Weights of a small GPT-style language model, trained from scratch on English Wikipedia.
Size: 8 layers, MLP 1280 SwiGLU.
Architecture: rotary positions, no biases in attention or MLP, tied embeddings.
Training: a variant of Muon for these matrices, 805M tokens, 11399 steps.
Each number is 200 + 30 x the weight over its row's rms, rounded and kept within 0 to 999. Layers, rows and columns count from 0. The size before them is the row's rms in percent of the matrix's.

# gate: layer 3 MLP gate, 1280x320, rms 0.0958, rows 382-448, columns 256-287
# up: layer 3 MLP up, 1280x320, rms 0.1, rows 382-448, columns 256-287
# down: layer 3 MLP down (transposed), 1280x320, rms 0.0244, rows 382-447, columns 256-287
gate382,096,197,229,206,157,208,239,240,203,205,199,193,181,253,195,181,185,207,197,179,204,182,214,170,249,202,211,169,216,232,183,164,171
up382,088,240,136,202,193,196,166,211,173,191,192,147,195,206,183,171,248,244,248,145,162,244,208,154,204,249,207,169,204,194,178,248,228
down382,091,196,236,165,224,232,198,181,190,152,191,207,149,130,204,192,224,171,221,255,174,195,132,213,181,155,182,222,184,205,240,201,224
gate383,108,189,240,222,221,192,189,201,152,213,283,208,162,228,241,211,192,226,213,232,183,192,170,243,206,197,240,184,243,230,212,202,196
up383,102,146,207,210,210,206,227,221,243,181,227,225,193,216,203,190,190,217,197,182,186,250,256,178,171,237,238,253,189,150,186,199,194
down383,108,223,213,219,188,217,207,200,165,149,140,271,246,154,194,275,217,177,114,196,180,219,214,168,177,202,189,182,206,166,193,234,171
gate384,103,186,207,236,219,202,223,187,199,188,232,243,211,187,184,174,229,175,198,198,216,199,198,250,211,185,203,173,186,180,221,166,223
up384,105,230,162,161,209,150,214,146,212,217,220,167,229,209,167,278,214,248,227,197,201,169,202,185,175,242,243,202,218,203,154,210,170
down384,101,202,227,213,222,223,205,174,201,180,176,211,184,237,244,190,270,201,118,212,250,189,198,202,203,186,185,186,229,214,257,301,221
gate385,102,217,185,228,234,177,261,256,147,166,145,216,186,182,193,174,154,179,246,256,214,178,227,199,156,135,212,223,212,168,194,188,211
up385,094,129,245,134,211,195,199,149,220,201,152,203,184,268,187,223,169,197,232,166,208,171,221,197,223,213,158,230,247,207,152,247,204
down385,095,203,205,218,197,236,207,202,240,223,258,162,209,212,163,181,229,187,183,188,247,219,230,183,194,179,200,192,162,232,222,159,190
gate386,116,261,203,173,182,151,218,204,210,147,209,184,213,243,181,204,180,212,164,196,228,168,137,179,192,213,185,162,152,170,241,216,214
up386,119,208,239,229,198,188,195,197,157,195,169,220,176,283,205,205,218,197,208,196,187,249,161,172,182,188,180,257,227,204,176,196,245
down386,102,186,221,245,204,253,226,221,215,196,131,188,180,157,190,201,211,190,217,218,217,250,207,229,241,139,231,197,197,163,175,134,198
gate387,093,191,176,146,171,175,182,213,249,169,213,255,176,165,165,184,193,199,149,180,185,187,270,204,225,223,198,148,193,253,189,194,148
up387,100,233,190,218,236,187,155,242,155,248,170,186,155,178,202,177,260,154,208,246,179,159,236,224,188,227,231,217,183,192,250,198,180
down387,097,200,187,202,192,165,195,185,208,229,219,188,172,218,199,191,196,169,210,218,191,201,247,223,197,138,227,221,212,131,192,232,223
gate388,096,187,229,239,178,191,264,166,207,163,238,171,177,225,173,157,217,177,238,206,213,238,184,174,198,236,224,205,201,153,103,236,207
up388,107,151,206,187,230,230,185,196,215,209,174,139,117,181,181,173,177,231,201,215,159,191,191,253,149,182,252,195,178,172,152,222,168
down388,102,147,274,193,201,214,185,162,232,172,232,215,198,156,258,205,250,210,235,175,264,218,194,209,195,218,277,176,198,170,174,207,217
gate389,104,237,202,168,197,224,229,204,191,190,114,181,141,173,162,214,177,202,198,210,226,228,209,203,193,163,202,167,198,153,196,212,231
up389,104,158,182,216,174,175,208,208,227,180,201,227,146,147,188,194,231,155,214,198,229,203,204,153,197,200,252,192,165,241,210,235,176
down389,099,231,191,193,202,141,162,207,186,188,243,218,254,262,151,210,208,206,166,227,202,136,233,196,249,200,244,200,165,181,224,261,191
gate390,109,180,196,201,160,188,253,180,180,168,185,187,160,194,203,182,168,111,191,205,225,209,217,240,211,216,240,301,140,230,214,192,225
up390,102,152,162,188,175,249,234,149,193,205,219,207,205,211,165,226,235,166,166,255,208,187,181,166,206,230,199,191,173,181,248,180,209
down390,105,186,238,212,182,145,225,175,130,151,209,180,177,227,286,218,158,155,208,166,216,233,202,202,228,195,198,131,180,247,219,216,194
gate391,099,228,143,174,178,183,231,216,201,188,151,160,257,180,229,193,133,225,238,194,147,213,219,173,186,167,217,236,238,192,219,217,173
up391,101,219,207,187,210,238,239,191,161,191,187,210,155,172,168,212,207,159,143,210,219,235,191,129,186,171,179,179,159,175,182,223,222
down391,102,227,170,219,215,196,206,152,212,233,170,182,160,213,189,201,214,174,166,194,192,139,210,252,177,198,188,183,208,181,172,150,220
gate392,100,212,226,207,164,184,188,176,215,187,155,239,191,145,233,204,220,140,231,169,178,188,223,210,172,171,198,218,194,197,171,187,206
up392,104,186,181,275,208,186,221,200,186,190,176,205,247,250,208,241,144,138,206,240,165,208,220,231,265,183,218,212,207,182,213,229,155
down392,104,199,253,148,251,223,169,184,202,205,186,176,187,179,222,205,215,230,163,152,262,251,211,225,179,196,167,173,198,205,149,213,235
gate393,099,193,201,213,225,217,180,153,164,270,171,238,211,232,202,171,113,171,198,192,176,231,185,168,210,157,216,167,186,156,234,231,214
up393,105,182,217,199,156,184,188,187,121,238,209,218,181,198,210,158,176,210,191,195,196,226,202,143,209,240,199,128,247,179,221,204,242
down393,109,226,195,253,231,225,202,157,215,180,230,209,201,243,236,225,169,197,192,231,255,199,217,218,230,224,165,245,177,216,169,206,254
gate394,106,219,234,202,226,209,150,167,210,216,258,240,228,168,206,154,238,194,157,193,211,190,207,138,167,255,226,209,183,207,209,180,177
up394,093,186,221,269,207,222,147,225,219,229,223,182,186,160,151,160,259,173,236,216,217,116,213,155,184,218,227,219,232,195,176,186,209
down394,111,233,254,199,247,224,174,155,161,162,165,189,234,192,210,189,252,215,246,214,186,125,150,150,191,225,224,196,178,214,223,173,152
gate395,098,225,168,219,185,169,214,198,180,227,197,163,226,196,224,185,162,174,169,151,272,227,140,198,192,258,218,231,161,195,185,224,221
up395,100,206,224,183,190,212,151,189,213,198,264,162,208,154,207,213,197,163,142,185,178,213,161,170,185,184,201,235,226,185,187,180,173
down395,092,200,205,190,159,156,202,196,137,173,190,216,163,260,227,191,168,222,220,191,176,182,246,231,166,222,189,105,137,192,160,217,169
gate396,099,189,193,166,198,206,162,140,178,279,229,204,194,154,244,229,246,215,203,199,194,153,182,197,177,229,218,211,193,137,166,206,160
up396,105,233,202,214,204,224,180,162,178,231,226,178,173,227,209,182,216,163,199,262,198,167,200,208,219,201,215,245,188,161,181,199,241
down396,098,229,166,161,195,198,175,206,193,211,200,193,185,203,203,225,156,212,208,171,150,192,169,207,184,179,259,260,149,235,192,237,221
gate397,102,197,191,218,165,203,132,157,170,192,166,208,193,202,214,216,198,182,169,187,245,176,170,245,247,249,173,229,207,153,189,140,206
up397,102,238,165,206,185,264,184,170,239,157,214,247,238,203,184,235,159,202,192,203,181,189,172,184,252,248,194,222,193,197,153,208,168
down397,099,125,193,165,160,150,228,219,180,208,141,184,240,181,218,184,180,272,197,174,254,216,224,227,240,220,192,204,212,181,190,139,220
gate398,103,203,169,187,180,213,219,220,214,205,236,161,224,178,224,216,202,224,192,225,205,215,192,216,185,217,238,172,236,257,171,199,235
up398,106,163,199,193,146,200,195,196,249,139,221,246,214,236,177,159,193,167,204,217,212,217,200,213,250,222,205,167,176,192,235,191,210
down398,100,206,175,250,231,195,179,164,177,258,211,218,154,201,223,231,245,227,218,185,198,255,175,182,233,219,198,242,219,224,221,216,182
gate399,103,246,184,182,236,155,178,174,176,210,183,183,170,169,214,181,147,175,243,160,221,203,163,235,186,208,176,254,161,220,223,179,185
up399,098,186,226,180,204,262,198,215,211,200,190,201,139,239,213,205,189,241,208,204,194,205,185,192,188,194,170,213,187,231,224,170,202
down399,099,193,154,252,218,189,194,205,221,222,170,238,177,195,179,171,264,236,236,187,169,225,179,147,203,213,162,238,253,249,181,196,148
gate400,095,210,205,168,184,209,250,186,203,211,196,189,207,182,207,167,213,184,208,215,179,215,162,197,216,129,241,177,195,173,192,196,204
up400,095,226,283,221,151,159,212,194,217,251,233,240,210,208,203,230,160,214,208,187,190,224,117,204,226,169,221,205,174,231,195,206,166
down400,101,242,222,215,258,185,236,197,214,165,137,185,215,222,189,254,204,186,143,194,184,186,244,196,198,154,149,165,247,189,203,208,218
gate401,103,173,152,182,118,181,190,230,159,212,192,184,217,181,182,199,197,233,186,180,198,181,248,232,165,176,259,173,163,225,194,156,189
up401,104,231,168,226,195,189,224,203,203,204,189,236,183,214,191,209,197,183,195,195,199,147,228,217,247,199,190,114,188,135,187,127,194
down401,102,184,251,191,196,231,174,194,186,236,217,147,176,170,194,182,219,151,246,193,186,195,148,217,183,219,167,186,262,194,214,213,176
gate402,097,182,244,197,226,175,196,194,213,206,135,254,196,210,151,245,210,227,223,198,122,208,260,170,167,206,250,192,200,194,223,152,200
up402,107,197,220,166,227,238,223,196,214,239,146,214,209,210,211,187,200,218,192,219,197,202,248,166,179,171,197,208,214,187,181,148,125
down402,101,226,191,236,164,215,235,118,220,208,207,212,224,186,163,190,206,196,180,195,137,173,202,239,212,173,178,212,207,212,243,236,205
gate403,100,180,186,166,233,206,139,207,150,229,173,207,200,241,216,218,228,187,120,210,238,222,182,242,216,181,186,244,243,206,192,202,210
up403,104,164,205,217,195,212,234,150,203,207,108,233,156,189,178,212,189,175,222,213,140,207,140,181,198,183,164,164,173,156,181,210,168
down403,097,207,203,186,174,250,237,185,179,167,198,202,207,242,209,230,221,180,221,166,191,225,203,232,137,186,192,259,186,130,193,173,202
gate404,099,185,153,189,180,139,204,191,164,195,220,211,117,191,231,190,209,218,211,235,173,189,215,152,233,155,223,206,242,174,226,102,167
up404,103,230,214,234,201,240,189,187,193,225,206,197,159,121,207,180,226,229,232,187,155,206,199,216,219,188,189,108,234,193,193,223,154
down404,103,261,175,165,201,164,195,209,187,196,196,164,141,201,218,240,188,155,226,185,255,187,189,223,199,203,166,212,234,186,224,202,190
gate405,099,165,166,231,172,186,225,235,143,173,252,204,193,255,295,210,203,142,197,185,195,178,177,202,242,211,257,185,230,249,244,209,237
up405,100,174,272,163,183,195,213,219,162,173,167,182,143,232,187,171,180,192,249,192,192,176,190,214,195,195,183,124,232,174,182,225,267
down405,097,237,154,260,177,185,114,157,196,208,218,259,175,196,215,261,269,193,230,241,232,201,165,231,237,229,259,179,182,241,189,198,207
gate406,100,212,219,219,200,217,122,185,200,195,138,256,233,225,264,153,152,143,148,208,185,285,204,149,233,138,170,180,176,165,180,144,162
up406,099,166,197,181,208,189,171,184,180,233,167,162,150,224,148,173,259,186,215,179,202,214,150,172,175,181,158,122,264,207,179,187,169
down406,102,214,232,172,232,246,226,185,199,168,189,226,250,146,259,205,198,182,184,171,268,155,209,119,212,216,243,258,208,234,189,205,168
gate407,101,182,163,206,231,198,231,239,170,194,211,213,167,157,199,195,200,255,182,143,191,221,147,227,228,231,170,214,156,215,200,214,234
up407,101,232,250,149,214,217,182,199,259,170,165,198,260,128,244,196,263,250,193,152,223,213,194,236,195,206,199,182,171,221,172,254,207
down407,101,200,186,172,224,168,197,237,178,181,148,173,166,228,262,240,202,167,224,220,193,202,210,183,153,192,192,206,218,224,178,168,199
gate408,098,206,210,175,143,190,236,182,221,209,157,199,187,184,197,229,108,240,206,223,179,242,177,214,226,218,136,197,222,232,156,191,211
up408,109,196,157,234,221,168,158,224,211,155,281,275,193,237,190,202,232,204,244,188,158,204,196,187,248,210,151,224,233,167,156,196,241
down408,103,191,186,190,204,200,200,167,235,211,201,200,177,179,183,194,210,210,262,177,214,184,213,163,185,195,204,152,180,180,218,179,219
gate409,104,178,195,201,213,188,198,216,203,199,179,262,228,211,243,189,196,260,195,227,226,222,185,157,199,200,165,214,203,203,224,162,231
up409,104,136,226,217,272,196,220,250,188,223,173,166,171,253,209,190,199,187,203,201,175,244,169,213,164,185,165,226,249,172,198,150,194
down409,110,247,215,233,224,183,212,220,190,217,203,159,175,187,212,212,229,150,273,244,202,177,227,242,160,178,215,230,187,189,166,222,235
gate410,104,192,201,206,196,170,175,158,195,205,219,168,207,183,180,192,216,186,178,221,174,248,267,213,198,167,210,166,144,162,252,209,137
up410,107,137,182,200,195,211,194,121,218,183,187,227,186,234,241,179,199,181,207,201,213,175,181,168,170,186,174,166,219,168,226,170,306
down410,106,202,201,213,225,216,158,206,236,254,136,155,227,180,174,222,180,227,165,230,194,191,209,218,228,202,184,185,162,217,212,185,191
gate411,105,165,176,223,214,168,263,249,190,217,217,205,179,171,170,214,195,216,224,250,187,195,183,193,206,232,213,201,106,225,215,241,217
up411,102,212,186,233,199,155,166,218,193,174,161,178,164,148,209,203,215,219,264,201,190,202,183,243,185,186,233,254,138,232,220,216,261
down411,101,197,250,200,175,188,173,172,185,192,220,254,219,253,188,195,187,213,195,182,212,148,244,205,261,192,265,143,208,146,161,221,169
gate412,115,245,205,189,194,237,193,218,199,201,221,216,193,193,223,181,148,207,152,194,282,153,212,197,223,200,189,185,185,227,209,186,153
up412,109,230,297,199,209,187,166,215,268,188,232,171,227,144,217,214,224,209,273,205,175,236,224,217,143,223,221,222,172,229,145,194,207
down412,102,200,205,199,174,266,159,177,183,192,182,197,188,220,157,140,182,222,173,208,199,178,182,202,222,185,182,163,207,179,160,176,206
gate413,097,155,216,220,260,220,216,110,149,239,205,211,229,241,247,128,167,219,250,186,211,204,266,189,165,181,207,161,224,166,179,177,222
up413,103,212,189,181,250,97,186,178,183,195,196,208,187,149,182,226,176,212,228,193,215,232,181,205,216,239,166,236,157,301,145,202,226
down413,096,200,207,207,158,238,230,199,221,238,241,188,194,213,131,201,150,166,162,183,130,203,259,202,158,199,191,217,194,157,223,184,182
gate414,091,208,199,210,177,207,224,179,169,222,205,195,144,211,188,187,174,141,221,184,227,194,159,217,212,211,206,202,282,223,167,189,230
up414,093,177,211,241,220,192,203,180,187,183,197,214,212,225,227,165,212,221,213,227,197,194,192,240,201,153,211,243,212,203,182,167,273
down414,096,202,180,151,192,155,143,165,249,175,173,217,178,198,162,256,210,212,234,253,185,194,225,181,247,176,158,191,195,239,218,203,223
gate415,094,220,238,157,216,190,148,170,219,226,183,250,168,174,198,190,170,210,190,199,237,215,163,226,181,188,157,183,208,174,177,217,271
up415,103,183,211,236,236,220,194,200,205,201,185,236,183,248,184,225,204,204,266,221,191,207,218,227,198,177,181,197,227,238,122,202,219
down415,096,212,156,183,189,182,210,190,247,170,209,189,204,204,199,176,170,247,171,230,241,182,239,182,175,151,192,155,172,198,209,181,230
gate416,105,197,134,234,191,212,233,207,172,242,193,211,213,259,213,184,198,239,186,243,248,233,231,256,253,182,149,252,194,175,215,167,235
up416,107,220,173,197,178,183,220,187,231,168,169,200,206,228,251,157,174,204,204,231,242,188,146,172,166,213,196,205,161,254,140,224,197
down416,104,237,218,152,212,161,197,202,208,241,194,235,206,195,106,170,140,159,219,206,192,215,165,239,206,149,202,212,217,210,195,218,243
gate417,086,178,211,157,224,191,166,179,182,157,168,200,208,202,189,181,185,206,170,203,223,174,173,274,210,205,188,187,219,268,237,173,195
up417,078,155,170,144,146,148,158,162,215,236,176,194,209,242,209,244,138,193,166,181,206,202,207,179,192,154,192,176,223,216,184,242,164
down417,093,234,157,226,147,225,257,213,217,267,194,224,205,209,193,263,198,142,252,183,180,208,202,201,205,187,157,189,215,171,197,230,212
gate418,113,226,183,203,185,214,186,191,214,201,202,196,177,121,229,150,238,186,196,185,182,191,235,245,191,204,179,264,163,169,241,255,169
up418,118,220,185,198,239,162,164,262,195,213,188,208,204,219,176,149,203,214,171,220,230,169,198,195,215,194,202,216,208,184,166,152,232
down418,097,227,179,158,113,160,207,223,178,221,242,199,175,181,239,148,199,205,215,203,232,179,216,219,199,211,254,202,185,152,265,166,231
gate419,103,207,218,198,138,161,226,172,167,195,166,197,252,244,241,245,247,192,234,187,237,176,216,261,200,222,166,251,192,196,210,178,236
up419,100,247,215,179,204,211,144,173,169,189,207,221,197,206,199,212,198,223,157,207,189,235,226,165,223,258,203,155,204,274,207,210,187
down419,094,193,182,138,178,170,177,228,256,262,234,191,194,178,161,220,143,183,203,240,194,239,245,224,214,169,222,264,231,164,213,212,214
gate420,089,189,197,164,195,219,185,172,163,223,190,205,211,180,191,257,207,228,266,173,214,182,245,244,185,183,225,219,218,191,222,235,219
up420,096,161,232,168,170,198,221,221,244,183,226,232,173,209,169,148,222,194,237,236,272,153,197,207,249,220,157,170,188,94,225,220,169
down420,096,164,243,177,217,217,135,196,173,169,176,189,199,174,230,203,228,170,179,202,173,191,178,198,161,213,206,195,199,188,207,214,223
gate421,096,236,216,245,184,170,196,196,208,209,151,187,208,199,231,279,169,169,196,217,180,170,172,224,230,214,236,240,185,190,278,258,203
up421,101,200,212,165,204,208,203,182,198,216,215,203,216,140,215,152,251,187,243,214,238,148,195,200,175,210,238,210,215,237,189,134,221
down421,095,175,177,157,195,162,231,194,185,246,158,164,175,247,231,221,245,198,204,200,222,192,230,162,240,241,213,202,199,193,202,167,164
gate422,101,237,193,212,215,162,158,159,198,240,169,193,162,185,197,232,200,176,218,190,236,166,234,195,174,180,215,207,223,193,195,184,227
up422,097,225,172,212,190,230,222,207,171,191,205,245,232,214,164,215,177,165,116,209,189,236,223,252,196,202,172,241,192,191,228,209,185
down422,096,220,199,183,199,181,182,235,128,164,206,138,166,186,162,170,203,194,138,219,139,243,190,239,214,223,136,174,183,217,234,256,254
gate423,096,171,210,237,227,264,182,209,152,214,229,271,225,187,184,243,166,226,166,256,178,233,191,184,241,200,199,252,222,238,198,170,199
up423,104,247,174,205,170,183,131,175,242,200,174,215,180,153,176,184,154,277,202,168,202,262,175,199,205,173,200,150,234,267,226,222,249
down423,099,223,187,209,207,199,216,213,127,216,225,270,225,178,225,248,177,174,217,212,227,182,204,199,216,167,211,235,189,186,195,183,161
gate424,105,250,222,216,211,207,171,168,219,260,192,178,201,256,160,249,183,135,205,232,209,168,197,173,147,225,249,153,134,230,183,211,205
up424,107,165,194,223,196,228,232,199,180,172,197,230,175,122,216,221,197,245,225,194,169,226,190,197,171,226,170,197,161,175,248,203,192
down424,103,232,245,182,251,154,215,212,200,253,214,223,226,188,165,275,221,112,180,229,233,229,216,207,209,241,194,239,198,227,210,246,167
gate425,092,182,241,205,198,188,187,139,163,160,195,246,157,203,194,193,239,195,195,202,261,220,241,223,164,180,198,157,203,191,224,177,190
up425,094,169,226,173,180,161,216,181,196,191,211,179,212,234,164,192,151,175,175,149,187,177,202,212,215,219,153,147,182,216,164,226,193
down425,092,188,219,202,184,266,218,176,170,197,167,191,186,137,140,190,207,157,187,201,227,260,195,209,171,190,248,218,171,207,170,246,235
gate426,094,186,192,148,180,119,201,177,209,226,205,177,189,174,243,218,243,222,164,143,145,226,190,220,227,186,190,217,245,168,172,191,247
up426,092,209,219,224,257,233,176,215,191,197,224,235,146,158,205,176,205,183,181,213,157,154,209,203,176,149,149,254,153,199,176,154,196
down426,096,201,133,188,133,211,190,196,197,232,167,196,203,223,204,225,178,218,237,165,244,241,241,179,157,237,170,200,204,173,171,244,180
gate427,106,218,201,187,188,201,257,256,170,228,193,187,242,185,176,148,161,204,161,227,189,175,158,187,206,188,156,208,203,175,255,186,202
up427,094,202,229,199,195,234,160,199,131,227,184,181,229,204,217,217,188,210,207,217,223,204,138,258,244,186,133,209,206,188,212,236,211
down427,098,155,206,247,156,214,165,190,195,253,253,212,185,207,228,189,192,201,185,201,189,208,263,135,171,182,214,188,166,186,236,198,220
gate428,112,160,173,168,171,199,183,232,188,158,188,171,233,235,164,234,187,175,203,168,216,176,213,215,258,177,180,217,232,234,230,242,146
up428,105,141,176,172,124,228,220,189,168,172,199,248,177,252,214,165,205,182,161,202,243,182,210,288,195,237,236,239,198,187,236,231,182
down428,116,188,154,208,216,246,155,182,200,225,239,219,211,253,218,193,205,247,208,161,144,160,163,218,214,215,219,218,231,206,160,233,148
gate429,101,177,198,148,155,178,183,222,209,151,204,174,194,181,231,254,203,126,209,140,241,205,229,195,169,224,212,167,216,239,189,167,226
up429,102,186,230,211,125,232,186,235,146,168,164,153,164,192,258,247,197,197,249,230,208,220,202,216,173,179,232,210,249,209,224,205,180
down429,104,173,154,158,136,258,219,192,154,234,211,204,208,173,174,198,210,181,186,186,238,228,171,221,204,193,192,133,182,203,138,196,215
gate430,099,175,238,141,188,184,196,199,209,268,175,242,203,245,203,174,225,184,174,200,195,186,270,171,185,185,221,215,218,159,174,230,224
up430,107,192,204,224,221,166,244,249,212,218,191,265,208,205,246,229,216,235,233,210,165,199,204,222,171,152,184,211,170,200,237,179,211
down430,099,191,161,177,186,184,189,187,213,218,243,188,211,213,208,155,191,250,230,191,247,207,150,187,183,176,166,232,176,177,149,204,169
gate431,100,157,176,177,187,175,198,202,137,246,214,230,238,238,197,233,214,249,199,232,216,210,231,167,192,217,222,192,182,260,216,133,144
up431,098,190,197,192,198,213,150,213,160,181,243,197,187,213,171,180,229,285,182,184,212,200,176,134,211,148,153,199,176,199,115,154,192
down431,095,220,201,184,203,204,192,180,192,246,203,191,197,166,191,181,196,189,164,124,203,198,219,165,207,185,148,212,278,186,184,208,164
gate432,108,199,156,250,208,182,191,167,151,177,170,177,203,210,202,232,178,163,206,212,143,258,158,192,153,185,179,161,154,186,203,142,251
up432,105,163,182,198,169,223,260,187,222,155,163,200,216,167,209,181,176,222,193,243,172,229,189,147,190,259,236,236,209,176,193,210,186
down432,103,198,237,231,199,220,181,217,202,261,230,182,224,224,198,287,178,232,218,179,192,206,179,174,211,202,126,189,171,223,237,183,187
gate433,115,190,189,204,148,213,201,201,230,207,158,192,225,198,189,206,167,166,171,119,192,206,210,214,246,171,215,174,170,241,218,207,208
up433,111,155,203,211,263,226,224,232,198,161,166,175,208,232,181,158,194,171,239,215,170,150,264,239,193,185,176,235,228,174,220,229,245
down433,104,199,187,224,215,248,220,229,195,244,215,227,208,161,264,172,219,250,172,220,221,210,217,155,190,248,188,198,201,258,175,203,186
gate434,097,194,194,244,138,170,175,171,191,198,193,243,158,209,170,178,178,189,188,179,148,167,180,173,217,180,216,231,242,161,257,169,155
up434,096,186,241,193,197,195,222,231,236,182,212,234,187,216,195,203,171,135,183,210,167,203,178,224,191,265,179,198,197,193,220,235,215
down434,096,160,225,223,213,168,191,177,201,209,195,212,218,203,207,207,220,189,166,220,219,197,157,173,265,203,239,227,186,238,197,166,182
gate435,101,107,206,231,173,228,241,211,230,227,167,173,148,221,188,168,178,178,212,178,180,189,224,197,159,188,267,166,210,175,231,185,223
up435,097,212,225,194,239,212,230,235,210,228,199,162,224,145,232,181,232,195,183,216,236,195,178,219,169,157,232,213,246,177,233,238,260
down435,102,174,162,212,163,167,231,178,194,197,128,208,164,227,223,208,170,238,179,181,161,154,213,195,199,234,243,231,252,96,157,189,197
gate436,106,250,174,236,180,237,142,200,247,170,186,148,194,207,175,185,228,238,124,193,178,247,205,206,173,225,232,185,188,171,185,105,144
up436,099,222,176,215,192,214,208,186,165,245,215,210,234,238,134,167,191,100,242,182,216,224,200,157,173,187,233,204,179,216,224,180,188
down436,105,250,233,202,221,240,175,191,172,204,189,178,198,195,224,256,164,222,216,245,195,230,191,205,168,247,137,200,239,184,191,192,202
gate437,087,140,246,225,183,181,181,169,172,220,247,207,164,215,172,185,148,175,234,166,208,222,209,208,218,185,192,204,189,190,222,173,216
up437,091,205,161,222,204,243,203,151,255,229,236,184,183,226,201,166,152,163,170,172,158,252,174,149,197,256,209,224,228,200,212,244,204
down437,087,165,210,214,222,219,185,195,235,155,169,231,212,214,242,167,194,264,210,223,201,207,150,194,181,189,197,161,241,161,147,266,189
gate438,102,250,169,197,168,185,168,204,178,221,279,224,187,207,180,209,197,195,157,144,182,233,219,206,210,200,185,209,229,143,231,190,188
up438,101,225,230,173,186,174,223,214,210,155,256,278,185,211,178,165,184,201,197,192,217,151,200,190,226,162,238,190,129,173,212,218,188
down438,102,236,224,214,204,206,245,170,201,183,105,244,166,175,211,207,253,180,212,260,237,169,189,204,213,198,145,226,220,216,197,190,187
gate439,094,160,182,148,179,155,164,148,178,245,171,248,196,117,230,197,226,249,239,248,201,229,214,192,211,193,212,265,209,214,172,261,172
up439,095,222,223,210,193,171,166,215,125,219,222,184,232,202,231,151,199,188,193,151,182,187,221,241,178,206,185,188,162,191,160,170,187
down439,096,201,224,223,207,208,200,220,196,230,210,235,185,245,168,198,239,209,199,198,201,181,200,192,234,220,194,152,208,200,201,225,189
gate440,105,214,202,168,203,159,227,222,218,157,223,215,291,143,168,215,218,173,201,215,228,231,194,233,197,182,250,232,240,239,175,177,176
up440,096,195,174,149,204,204,165,217,234,180,220,178,179,178,201,200,232,236,187,207,202,196,227,206,230,134,192,214,206,182,220,255,146
down440,101,157,217,185,223,238,220,264,179,262,170,169,204,199,218,215,150,243,243,141,237,255,190,203,169,198,195,199,215,156,203,180,258
gate441,094,226,169,224,200,186,166,212,199,160,169,209,215,182,182,151,162,209,185,205,280,185,207,184,216,175,216,183,190,204,224,211,219
up441,094,198,149,194,161,180,168,205,186,225,178,146,209,240,179,183,190,251,206,203,226,168,228,230,183,172,212,165,194,237,196,199,149
down441,097,167,225,177,220,250,250,203,219,232,190,197,181,180,248,193,199,191,237,160,182,178,199,179,180,189,178,203,221,157,164,200,260
gate442,112,213,198,208,175,183,210,235,212,212,216,208,184,177,190,176,274,272,226,150,161,203,206,213,165,209,188,211,184,165,149,229,188
up442,100,264,193,154,196,182,219,160,143,213,210,264,224,194,205,171,185,195,214,209,193,168,209,195,152,162,224,206,210,163,154,197,166
down442,111,229,232,168,186,223,149,220,272,217,226,172,207,206,213,214,217,198,156,238,153,187,169,210,195,219,221,242,171,211,249,244,196
gate443,100,177,254,185,189,195,180,204,238,200,148,197,216,219,181,206,191,120,194,162,202,192,177,152,258,174,282,165,206,230,176,205,237
up443,105,206,195,216,214,190,178,171,195,226,236,192,204,148,229,136,171,262,209,186,206,224,251,243,176,151,217,240,205,163,216,247,190
down443,107,202,174,212,213,209,229,215,180,171,196,205,224,272,152,194,168,168,196,196,218,257,203,244,177,214,199,173,192,143,203,188,199
gate444,096,249,176,143,180,169,192,244,218,188,231,214,249,205,205,155,221,209,166,206,167,191,163,195,158,172,222,186,160,229,204,208,186
up444,103,224,221,171,220,188,195,212,216,213,251,200,158,248,221,158,183,186,218,198,192,133,201,201,216,222,143,220,214,183,182,190,207
down444,099,209,199,182,209,119,233,233,204,154,207,201,238,152,207,227,248,252,237,228,190,199,155,209,204,145,141,162,170,200,143,185,214
gate445,096,178,231,200,236,210,163,209,207,175,179,159,247,209,240,250,229,174,216,231,221,249,205,201,161,264,221,218,212,210,190,185,197
up445,098,209,210,194,229,224,206,200,221,215,165,203,136,224,198,192,230,243,178,227,195,168,168,191,204,187,200,211,195,219,225,197,151
down445,100,197,242,198,223,282,223,228,191,217,133,204,252,170,199,204,247,161,176,211,190,172,194,204,117,206,202,195,241,222,171,216,194
gate446,063,204,154,178,157,191,192,180,192,243,170,193,199,217,137,209,254,219,190,215,158,191,164,261,254,175,268,252,196,183,233,193,224
up446,063,162,230,204,207,188,179,209,213,211,251,231,213,204,248,177,148,153,206,154,223,234,208,222,194,231,139,185,239,238,147,188,181
down446,069,209,185,132,149,158,169,229,178,238,195,207,184,215,199,157,197,222,142,225,236,170,187,187,202,218,220,205,189,272,200,177,207
gate447,111,203,219,160,219,218,216,176,171,254,245,238,237,183,259,223,207,198,184,242,235,211,185,190,164,290,178,155,185,204,139,228,190
up447,112,186,218,208,177,104,194,239,167,175,231,245,190,203,228,181,169,202,197,208,222,180,200,184,233,215,199,223,242,212,173,245,185
down447,108,187,229,214,255,208,156,170,222,275,249,157,186,197,176,193,139,169,162,163,215,180,214,200,223,166,189,182,185,144,206,213,221
gate448,107,216,231,211,166,123,191,179,169,177,209,215,212,164,196,274,172,221,208,178,204,219,211,210,255,195,235,218,146,198,204,206,240
up448,104,184,196,160,175,190,165,161,153,165,192,210,216,206,181,181,190,207,208,151,224,163,232,165,230,232,144,176,186,182,233,210,166